Weights of a small GPT-style language model, trained from scratch on English Wikipedia: width 768.
Each number is 500 + 40 x the weight over its row's rms, rounded and kept within 0 to 999. Layers, rows and columns count from 0. Numbers have three digits each. The size before them is the row's rms in percent of the matrix's.

# layer 6 attention value, 768x768, rms 0.0332, rows 407-432, columns 256-383
098:479563539472450511470499600535547479545563530551576508545477417482532549525468563459464472462482454451503524464465512403440405481441477512478441479506539529515471498566472426514525475535560494529546465406599532448496518495429455475505551504474452422533468497488444526506490578519512428552484483530529616529459526518552533511503518503549464483518513542463474475448515521519536565437555
101:480509423479468485555493515507484513444542554518463554479549495504553539514466418509453521525562486452509430517492460477544508444539531470512470556554534491438492524584530491483467487452449522529535447534537526435466474509619563513491484519472499546426467475478557459514535544522521462548476438491510510548544545453476445546565496504485474493546506634500495498507452480462518541470527
099:571481509508462491520475439446561509532547472510509455513509551500467505457502486490469536515487518505560520559443435483532493523518488535557508516552493578482419499456508486565555491471453449447533581445535439464556532468553544502473509497458459426554518483528538528526519541489473482491563439506521528536419502531499519526558492511513492513509498521489552457474556507491581457552483
102:493566439500469503507470521590556528510487491481516508509536518511503533445500445531471511425540484475482517484496454562535447539478503475498423533542427476488483525405549494514506564519461505518467593502534471553519446530486442596510546495480524448508500492484485585514453458485491503492490489444460519511481563541438533491466553526475478534487524483564403502460504492518556480462505
104:551498459447526406531445593490439528520580521542447485504505501494602464466580495496535521503515503450583504494527538560402561525514574557513411531469503498555468481504530454497555529516484479463529519482538496511461483462524480636513525499393501507412504550517412522516529431510563524429494466473448521466514591504480481532516508481477524576548500531515528430553478477479530484559488
101:515529500456489495497469552521470575497537558440480510449449515570502565386552557515565597531467537554509536505465535558567454515518559466491439455459462553551540525501500451508497509510418557506486466423498440602542531442523505496469524441515575452494525466534450491528505454491504549509519457547499516471468472518492569473464466474522524520534483469496412531482515474498559476525573
101:487532488468442538468440549481500498470490497463526525558551556491518545484459576461464428482584539566497485477506513538483564471492463559469509478490498527498584418411456522559467404522499497402472522524537413561502492520570574545481454470487430488513458574593483479481455521526458436478506445518514503518558482490499466507507439505521508496527430559489512455486473448472500428485538
103:466522474534456494544566499553470523432458455547492454425541484505507433512442533501499516484544450455526470523482420545515525482422531471464460556539488495474486510471489585507478458520468529533507535536521543467553507482471517531458480511511492507515444481497537505532439444539515446547511442529577475483488598484499515431533422477497479488470542543473449473543511542576481456584451
103:443510490568457510478467476464528485500544476468574518478481488555549498476431499532504570473533524533516439507468551417489524565536472574468524487493565536565469500504510532495506564485455571445487498543517450476500517548495602458457497418556473472453563444411489491527458367465477513456471548578487479439541481479461547521454488460513513504459523514491475570439484523494483467473398
103:596510512504545471542556557478458510560505499496501477473518502488456462485484555470497515438491499482520494478563419504478521498479500547503487525573530469524487514507522500460467525524438451505496496556463510435511472518470404501534435564479452526493509473461482523520528440622479498494479524489560483454549548439524555564443549547503512577528445588518523531466483545443532451486514
098:452562500582542476500453516472509553469532484435539566467466513512549495462471477452468471464515508475515471497481548468528445498441468477484450519493482480512493502463509488531561538503534508454545484504508511493517506481539477524513509495498500555402565535533556526566460564541487561510427513487470501519520502540535613532537476545577585565509499510545469393475500566511464489539498
104:477465520551512514509441468547503552509550538494508483515489533463572491558472390442524468530493495533471545488549465436513516531442430478509449490496527555467564502536472527407431458560541486424504472496518462486475532521526510475510502407507468522524501521495509577467524487459469472447568500553521473496487579496563497511485489433490487472549470477476520510488514546455488442452503
101:429412523553532436455536489510491510529541506504467471540485510563554490447367469472474468561520538551530524477502502498506594513475527535492478491514395497519404433549522486559549468604460502533555536524505534539538439509469478489486534469546584432532514440422532498511558525497484498532434550490516458510564489529488545484551410526472499449528509527510502443509567469434460483490452
104:432450536516534505383485571436509448459473538416533567540522399502450467513471599521530493553505429487561535538570502494494526509456561552429508470507505435517522479419447528527552466496497550575520453525497514443462604529463408450586560469480484433468503496468458525507483506481493477518528474533443475421527526488486533501494447473441525422431506536458464490431526503563505486444556
103:500485505508440545467501510574531400484467490514541476442443516459407488521478571450503475514489378513559489540474473499528536501513443467450566530407510445608483524440523577567477504561532539561522470498492520532513519459561459480477450448502464524514523539445440427456499528520500511516455519520501504434519506489494539523472497443478517542518518565477477462438484466482474589529544
106:568489531426504421516508452465524536504531531467492537601522531472470525533501505486481574501507519520522483513473538514476559540543559426460539475521566492455498522553515421528531481504495568506490457445471459484515563533411528451515512487492474437532535426431430476492546478608482439532458514501484475501468492510539424461523513458514545474482531546471521501524596583456515486480452
095:469569512577524551461461498461468523503550509522483539544548494500559440552519569471533551533500520422534528466509468451495521401476419479546492555491607569512484482504479489468466481476498549520564526495561491509435585504454422474461514530506492476504548530500533551545471611492479473418553469515517529445520576405487505559572475503499462462539541501565485546522478510539482472531506
100:516455585515550526561534470540467493481514517513544497492519508463568499478486485547479405526511494486500550559515487435489502596497473487464470515447494466463480440482494535499498529610536500532493527543465474467482412457573558515423565490523513572518515488523515484546482519591526554523537413486471453517456499479543527557490472567460413509466464491481527508521486525488506494525576
101:444460513536540536529426508458473562442466517528475503506538483461444496515580451481497508486499442484463506521495468513431492381525403473490538488475517475454540500497482433492514500415523490532478505518480410509550466509572476486478486490541546505486515499481492563596532545462467541535479525511486601469475569530537528528476434522598488525545583448515510489529550505476525597479537
103:441543480563535491469483556493527487481523516478498504538471485544453417554483528508487471529512437524458483549594512467493510523500429481463451549514483545499543520513507500427518439528507487464477466437517603556425521486488601498472562433515571502530521440494498490457460446503461584463552529464468465433531474425496441576437470506491598512498508490538449556549544544519447478512484
096:493472517553562514513500457446477447542577522511495528516360455459478436440496568573527509553478535500493532501558503566466528504476547532537570420540454514430537517514463518511487459474530503516518461525517488484550519486512464486521533490509444473425486516581410502420487502452449560474441480454548486464535561527555532545483436462456524526521592549482462525565548463463422455475495
106:587491490523530494569584547520544491544471493501519527549508556512490470486509480545528525474520496516544460486510475478530529527489562437463584471474516462518490383478477519506519504459498506469527535519458496463511512504570536520459455477507483514517475525484516521493465470483550556484564505448441491550518446418561524457512521491470483518467454481490519592577552466462499466528502
100:511424453552496513469560514481541495510517576491430450548521471428481516506531483561503423529519535453447449471530503473500478542485498549521485471529455502508458465515529453481561515457572518489523533496495400468542490480567440514482573459499509462513545483509525477467529490459507535544461473420504468494444602546493503460511460472516478482533492563543476460469449523481411547468422
100:434500545516533479413517463516524543486478558519525455496518503454485561577497438546472573454518492510470549565495563507476479500553559564545473432556580463504461558528544497521544546453522548502440551544439524465546518546482450480491551489543455458483437471540438525555473454542486465500472488472513473501501522535506475431445466542497482392436488443467547424536517492457426491449546
100:509541514472406500463510504508495532495451595460501449449534479527468529552504530507514549439491490444499442516545515467442463508474491494503416469431454519464473525500491439469566554437476526464581472501493529486499510474514458535516453548488518475553515531470476499519541533401500535508519474456490492510517470519433459559512499548486512468447532460402450411423483568515508455474523
100:523494449451480478496486591489478482535447437473471525537517479470467596493483536509506483464511544466433519477533493497534520554384562536443470469590488523455490529580431550492571446487507520509527506508531459487529472502502455533514512487541488485522468446424539545431489519528478461567498398546489538449452486556433479503487435525574451451494491477497493556485544501505444546511503
# layer 6 attention output (transposed), 768x768, rms 0.266, rows 407-431, columns 256-383
094:499390465593484554502467510548505523500487537475462544447488514533488464494470529438513462512450549453468470414475520511418481550514529446544514506523498586443504502502477506524517511541475548491572569476493519459493547485539561455527563498456525522522530502476565437485491439525494450570460418438528421490524508504518555492479545466531490553525462466485508549549520485543520462452456
098:498508532506402509565427516555486492532504506513553421493546561547466469503490401534521506536477428548542539553514540533461532487507524570471466454403443545463483511530478483559551522511549540553544463590492481501477519469508523419459492489472502462534541492452492459472539550431520479558432494475478606501553469506445488548447383453486433502476444451503459526507501463523528527587514
099:498538500520465456511550529520460491506483522428518497478528521457526484437538473453426508521442530563441503467532454476523458462466518491527524588518503551518490430400484451467477554546424563517487502479571487485482537521445446446516493513498475475427556520501510528488542539486531571510471468524481434477492507468481488451477510472460530517490561452465566489531523516534486470447493
102:575516476483502449508537531504523531508419525501501516521516529492496501457488544532452524486432450538490499457467479465526531484466523567527516459486543484570472454422500408521469505502571511524511414404452523504519493469505530502467448544427541513476442511479548464474524479449492490435459543501453507494491478552547499508596546516555448531485475534561518498573525464489550529493485
101:444568518525442538420541557459430427449449531508528451514510504551493507541479510497585480480566510515444514554498496454505523468547472401507427505466533480523544574476470498502510473498508567491525494500437454471554527426426459486484459532455465446524584472526485503501555519440458487519461515489469522501493473497533531479566524402522521491445534526474483466460521489389482507532505
097:454518485569513535533505497469508427494352497523448461534507511520489473567450451479488495538497504471453431499529510465474495515589460481450532500524540626583588471537511473479540473487567472523539467488522496537521555456521440518483450450503545422480562506523533560515525511512499487474497562527562446484429494415543436507454470528470483456403551550549549576420482450438451575467494
097:440543443560453529574476486527438496513517522507515497484536507480473461483549465468485565535579539435547549541427493439417511493496456503479486519446478535573484516529530548508494495476508520454437487457454543498559514486503490443512514491411478506485482500436458525467509591445528469543473520455513522539493498474464527506504533511520507498579553444520564524496560514536524479561491
097:468533507381504532478457491459481506509456567529524491497466496493466542444496495524503502535444479494531540472512568471496431497535532533504549501568470494583409512459529519521493442472496488553489581465499506476482471563488486440535476533481469448496544475473486461510491506493486518467507523490531432506518504506473431497493528449493553553489458526515524503458548489458578437500480
100:492460521442474415522504526590435559530537497547418426534483489524462527491448536550465481431492513549489579504498468538515562528487446532519444529514541440490522498436474551536504470447509457453460514461481515559524526521523434491522560534555531464504467488527433540520527533569451547556441501440574473541494498493534482464485531495472520484535464442489467508566455480514506398486561
103:468420504512476526486476484611507502553516509451516547435449497555453514526501534522500523481529514561471528588534502506452477516537553470509465512475462504476498509476411500533491577487475512505536405418483542549446485458529576538451523529507516535425507533513513483482526478462542477513486497496460514516531487555449547456529532489464576615491429494472538544475473428586500490471447
093:467524571520522537470528445589504546510540558491505584531437539498524447511478471508585459472449482523501564524500510488523473507498489491523460499522459502538436486485532488461542521541610486452504509501500457553530506468432532443489489508538546552481533471526532521471477531492528566483494542503476504492512497546540459473451516496487464494494492550523452454582566505552504447497535
100:512592464544580495423531549455494555406459447546496426401470511494397454510477524515594471530458478406473493536533464570504462503524557433540538510571582504518442487511514530516413550510493491509414465494458448471609480503529578507479534563466531468570492495520497534560502471540521508487455478473449528480539466560481532550498531495475479454480493478516425564508520503559468489495476
098:479534470480509556518539505426533513444510526500485492431495499445490474479486545525522498479518459440453511532536437513534524556416452503519572547530471449523541567438527540546497503555495497522486501570464522449503501484493493499497473499497469423465470507516507559421443467467514481599465517469518581490532508438495500531567453513507526503554557478514512469481539550516519517560497
100:501534494476493529491510444524508459538481491546522464433460484529459488441516522496443599508506514483535463482510506544554538554516513521437476536560483534523507504433457482464509430462528509444501469497434471486538526497476466492537436512506422590452440487553484542460507499458441507495485522471499506536424456533450510444475477553524389450512470477498428480523476515488442460501521
100:439500471519536486570550469420505541441492586481531492564483520478501489516526433551550519557464519464494497423508466511500573509500459490542427506487481522494458560618427467464481496519467510552551521545521495544483560523528471515497479518507538499496545367470553533489502491477561534514471516515494564521525455422457533429496466514524574506439452520467436508518539513460462497464461
100:524419525536514497492573530441496489444437531584531496554452526501513556510495481544525444532415494530459496435557465553500521531469437508486464510574513534541502451500569497501491494523447499530462540478561519455498507561483496492549477552550506485498533534586423537495556495526502512565463456530475476524509466505551532601509526515446527496548523486478551481525538518504464486479539
091:447440541481460523466482447449536399483497419528466436485504493565473496513524465455475475431414470502441445520509522470501449543520547452428535525493555454541499483464548469555583552437523521606474523478523435493493495415593532504413547510494508487493535517559427523526551492501486515553542575533468473465503524496450557474475458461450527456507497519496504437519539513533532451434479
100:521518536426518495493543466503482549446477518446498539475491524587516452500488540539413488561525438484463484461452537442524499482556549552531511526487585428492460566522479472457505576535405554485444482509577499602539505559424446496559460477500514476427488529499464557524493516474528526506589503504542532487520503500503508445544605448623485483522528568526560494550486533570488456506476
099:576537513503445426500491491514509454502495511506579542464413449443500503487442458413498504516477485543478413469510531526534565516507550460512477513509521522550403473519488515565522473560515555577546491539502570423472438504453505467570548515501591543539534462521512568498436490494521511599499515465515475442469408541508420458523535435467468418528473532499552534469473515509449540553449
101:482394507519514511517538474489538497469447483493412448567528517464469584537482558543501541522419471454472470505542535526507504534505508494517520445489482435444514472463444567540476538444465507540478457486537534544506423467504525455575442522489529453491563463527522488450566484549519502460488512568480472498512587490543532474439497533482452478484502476546499525532528428576496531495597
097:576577501508486514538465521459560505493506473586493482455494525438472518479476438517482531442487495487496439502417425507571532480447562472520473476478530517537461539447519477551470510501509512516511486507491514519576511480495477522456529579435588529416517416539505535531478443507462429517439505508455457549550523499457465509447534521460475559487459456474497505498476548528532482528507
100:461492561520514572526496470496486486482547548586495496488538486411496508497473481488563507566531520486514414513519482448511513515435488523513523480443509494561499561463497468495525520458512451516532518496449490560486536584554516483463515458524530420496549532438480501576551559531500492510538542542453472479400473480459487574504478432507400486479488484488473558506494535513453532493453
096:524522495481466527482514488528410522441430438576522512466466622505533502490554578461429584456505520479527500572506462465522549514539487482425504541446503518451517491414462532589535525532451564447446515481538496442517526577475530505510514466528504510489514480543471420518548474559521494541454505459508433520489409421543507497498494539541534445537509481455450545509553543488515434511500
096:494475505468543506502512501470553493465530547484422504514507521486512454591527476569512516462574533564544508506513481471510507377503535461421457585572488474496562466516478479515415498455510503452534527446538537494591466505473506494485538525509503473556463553471457512502498500524517543480417537475431436542509475545428536519554519486524495518460542530433472553530446479523501472536456
098:521453546495500537501501544517445486486470527434513535470448492543497535528500482594538526518540543533482486475436482442421548479522508525570502462487506523554543501510466508554515546551545490497518549496536502492437484451544539502526537493483480509485433493479551414513556533508486478559526543515456505522455505398484501539403507514520510424522463461503486520542495412533486491497582